python train.py --rope_theta=1020.0 --extras=["some layers without positions", "some layers without attention", "local attention windows", "shifted keys", "gated attention", "exclusive self-attention", "value embeddings", "hashed n-gram embeddings", "an embedding shortcut", "learned residual scales", "skips across layers", "capped logits"] --init_std_up=0.0361 --init_out_by_depth=true
Each number is 128 + 24 x the weight over its row's rms, rounded and kept within 0 to 255. Layers, rows and columns count from 0. Numbers have three digits each. The size before them is the row's rms in percent of the matrix's.

# layer 2 MLP down, 192x1152, rms 0.0877, rows 164-191, columns 288-431
110:087117125187152130114130120133083108151111118139080116149139147121151111113129134080100090120168114110134133131174068151132102081116096120132139172102136144163133137103114108115140114145135118131120149148105143125102095118066173109128134108158143127063088118133164133116155132140134102091155113136116165137100125165139102151091137089132153126119146147133120143123081135164134144096122068141132087159103101083121137110103138132110115
103:124138093099136130115139108109132102174117116134132159117118107111125148141125108112126128138121122122175113132149123128126079161095086110152156146093148145143127142079111049118153115109111169152102155159148100081140110133092146104123156149081102147132136154133146124121169114124098111090108153118096154093157105103150126087158124122150157128086153146099104111146114105147146092099136172132083143176139089124149086131134108107146130
097:136139149112142153127164153115131170155099108139134147119123119089130097136092098116139156106102135134153106107131133092121099107144113115085095154135148128097137138117142109156111128145122170084131136128153112151102125159110172116113170117126106099161178100086123121125144111129149119121129137122097154107128135161096120140150121113131125146108099105131119054145122131091102156134148107130160125155108123079098077145135149153159124
100:113113133144154094129125173128148152091094122133145127148151115172143149166127119153091103132142134114111114110123116166149136133160117110112109119151124114147132124135123144153115193125144130131171179147145096154150110143136119155092137186123112151123116122099087123172140124138135140161141166133132152131153122074128119117154116117177133120147125109177101120131106114151125108145112139164124138084111129137142142105121123157121141
102:152144126113134120096116143132125144147114131090143143182120129087149138146131119127147099171117142127112086143117140134126110138103170136140133125149148101139127140142164091132101102137128109118142116172095121111120101094105165116097123126095171123120133095160108169124095172132134138141142129110130103144116108149129161102159161105124102122108116147125129101179148093131111139127162128110116121157122166131123162128106132167155100
105:146157129151151123096120163126148128133154201180124128095126099108147121121138105125114108102138161162113146178115152128118135167109123119138170143097144104137121165130150158141120146098152145126100167141138110127108157130132128123104124136090126162125163143131111116128091112121115136090135161045085121144183137061099174125148141100124168184160156133113093141131079142117144143140107201141148154080104141136139086112128147126151116
100:136114134114120094111131116107139127130157121100147156092158156149114117140112136134133133121093105131088099101139141143137144110121113110141112158148196110116127122135136157144125137121110142114153108109123139119106098121120193098129130086132107111178143104130107153074091153088123171119106114108112123143123128132107144160144113099150121135104135114111086114168138152127132165122109069131115109131109095170125110121093131143122134
098:174132134140142146058131143118098151093130125143120113130125110127148187106097153149114120136187130110133134119125122075113194125098146156090155121135119168173116107107170115153094107124154145131159074106090145113140079119143150139127105101110133145117150093105103110127128147096126111124129103170113109173125159148146102102120119122123132107121142124117114112103118133121133112143160121129149172113125142123126117140135132146093123
101:151097158099118125120134133136098154124141102106092153171142093173082117154121152127118114141137118134105140092100108120132119083121141159092158094118152144161115149111137092159148150128119134094123122117039131149102121149156135127167104122132125127154088142133163077102183130157101116083114091162115113152100125112125114114139144125094169117137125119102140122176122098129111130111102117108111096119140135157139156106108142097098124
100:133127099120146119106143081065147133173144153125142129182138100153145089129146157130136177152158114105160144128111154114177136135149169125131091106135142115141151116129141144142127131121117108148120136136153133151114120113094140148129119109074131109125158119163125139151119161136141131168137127147100125102091140121160170169130157146146123144108145105103150121110135139112109142127149126062103088122126141137146132094100120132145141
101:128154158129136152109103128128145121119123169143145078167139132122105146116126135087150109131113091142094162099151097174080124111118108092117043144111085123123165137140125145134167159150129060116150181134123128122128130140109115131153150087145139133147159096136131117141129107089120190180113110133122115142143116116129089090135100150123132091122125104126155141122093078132136125116119140105145157129143134113112133125088111146118132
107:108139141127145126109132150132114159116109076130126088139110098117134126126163131117132124139135132115136150151096095156163118151113121121187135138104102147128136153068122144121122156170136178143129124128107147125111110126134077177148148093181110101169179144100156115165133139134108132117122115107150122097157116131064113141125151102113145115147161120110161127122118186119112127095111167156140133130132122130110122121138124098156166
100:095105120144121163154121115149096116115151095161145116140109129125156088112163145156118120104093173126094145148095127165114122101185111159118134118157132125102146101151122151097143103137108139123119121105118173199137129176136143123108131158154093125157115114108130138164120145125079128108154131103117106086141131130136155130124136125175148125125109105129094133136118143116148114135146042146132164106103125175119140157181136095146128
102:120113155122136150144163134087164128160139104116158145103102093145116159099129115208161138114135137098121103124094109113122094121114142146118076117141149163177110106129146108130123135135129110101169113179136110133118127119083140147132147123139139141176167104115114105121167107166157131102122149159143119101145088111080136164191133092078151132139079152128135106140082110132103121118125053133122115117130145130099120122175105182117108
095:122151143124153117116138184142136151141138124135144099132105170146127164119096161122141128139110081174128105154124142104144153104160122134119141136117141165083133156141179080085114073119175159124160096126113100092135132115128218183174136134143124158155145106114127083131067096130128092135109135080142136152119127076114116151122125134133127103101122111100120095168156118137157117135131127146116135127116116071106087108100081157137182
093:136169091144169091140176107082163188153180145123146090106110111130096154132161135108123164144090124146137168099113120166156143136126123175142110142167098129114111171141131104124121122120135123123095129101090126148144165130116133146124144094138099133134117142116146091144133145124164148180112143115116138092150115138118135123136133146144153125123154121144136149119112134123122090125161157138134125084108203138126102132141112131129115
102:114117145107107144177091135129119133136114165110133121110134109146139135150121088135135112098083106135111089134132134131115121158113140079112125156125144158064095159148126122127140097144118124102108124119126130100120126150114116143083135128114122097171139174150110085119175094153116125132125069112149141136128144131134166143112133127141123100160094121183136079107147196113126092143161154120161134140128140161171134147070138147104143
099:156111135118119136140104141141139117143101118146085133125141134101144122096144136132143160138097105143107142136115150093138133134131138110104152097111155126114140098100156126131096148115122092110152107111147108085129150125148145157097130132144122125133109182146121125144117151117127090094122159146156124098105122152120130105094106116169153102141116114139104141112163177109095099132133111136175145139131119136108114136122149104127105
095:196111144163130143116106125182110111116122156111142120198141132152116118112129126139113104108181095157150119146132118131108123138119095171170102113134169115154124152109132135176160099136129091106118118115099118164085155119130120117126121124109134163134044148132126084128170156118107129153134135151135142145123143121146109120109139155115141126076127130135164124095113059134144179139125119093098084153100067105108096126126091123116118
104:134132133175151139116119130146119124121107139144129127145100084089150141091117110130112171119148149128142113139138132111153154114103136117121145099150129156146140143123154142121140132123122141105132127132105091111152146136115140109146109176170128136081146123148127106155121169118120126140140113156123171154152094146101113129154131104131110065134160150124156178133140125133171132088144106091159166106110103115144126116139079156121147
111:099112120094134141133118137146146151116168161114143110119132135144123123110163163092151107119103121153142134138120140128154182154130115110157094125116122225118107127143147142122148120147094127152096143118102056129156118113136148133140135190100109149111127132173149099080161167140093126127153098116188121139140131168148152186123129187108160134137110116143114124180150130134125099151117175103148124158128113160150103156109126119109175
105:181123119126120081137140143101116129163127145121119155146132167131104102093090104121122105165128107075140186155135130191092120167150137152126160109120103153160168114127080099141135121108139117156114140124096126150118140160120181098165122098097145121102151137110151151141072129124120147122186141177099139160138135089137098117112124165131107117133121107152090121146109122121138158080135163134136108151138084117142149122143150140125170
101:116115090118127164133099114190153099102080105124130113104113145118127154134119116126137104130127052136084104130087151141153136120150111111182152124120139116174105116115170097152106104117139133091096104105158136090141127131126139154119123161105126118101103136116110152143146110109076157100098119165172107155132102126112126120111134107114148104163147146132131145104097162107140116113090161092125136135113130133109138121145141089150069
101:098098119159148102149151087118166082149080118119135096097123142098142142108127131137124176194145131139152146117119130107119139128155108129111129119111160117125098173187131130101124106154123151136098146146141141128141141077097139112140148118084135095158064144124167153155114132159184152132132140122100126103161121124178143149149141155146141168111153154181145123149106159163105111129151105117073101146147115134153136069115116095143167
100:118149138138165168139140131122140170142161148172187103111172119123131119117135131146141128132125116130145101104143093125123112139138100151103095135140157130139171118142125123140166106129119143144180070122110118089147167112120119130107144122174157108141173132131108178133131135101144135137141159114148117119142127203151113119133155116138109136133140139095143102130132176122115154131138136129124157142134173167165102138142125171088152
095:153117161117125131149108119148119143138122163133123124174108106131129158132080148133129164121105126083120124117125140155134128132108110127120109158172118141172123097110111087111110113122102133179169157150118156139173096128103094153069115115121127121115082107138091128142160124102131095113096104098145125125109122151138130108157100071145173115135123085177120147106120152128087099112131117167142150098122115122117137116147137153158116
103:112156133128109096128153140123100114127120090167157094124127149118156129114080131129070107119126064088117162135142139120144146120122121129150128140144089116142095132132148143135144148125134139112138121126131148142129151113142147169161129135138183127143107146144105124102117108083148132103137107154167109118106184100113151115128101117148165125172134119143087156109100118152128136107108138105119119149142120109128155107111108128160099
098:137116134131084110145131130135144116165120142126106124181088128138152105103126128153128126104129128146153149141103113129138140134128126137117135155112125156094152150134124131071163113140138107126103104107148164107126148132123126166135154141148132135061132110116158106133120121115085127168091194071122179140102153129112136113117142083140168160143133145069128139104127096082183103169111152096120120172096141135124129101095134128161141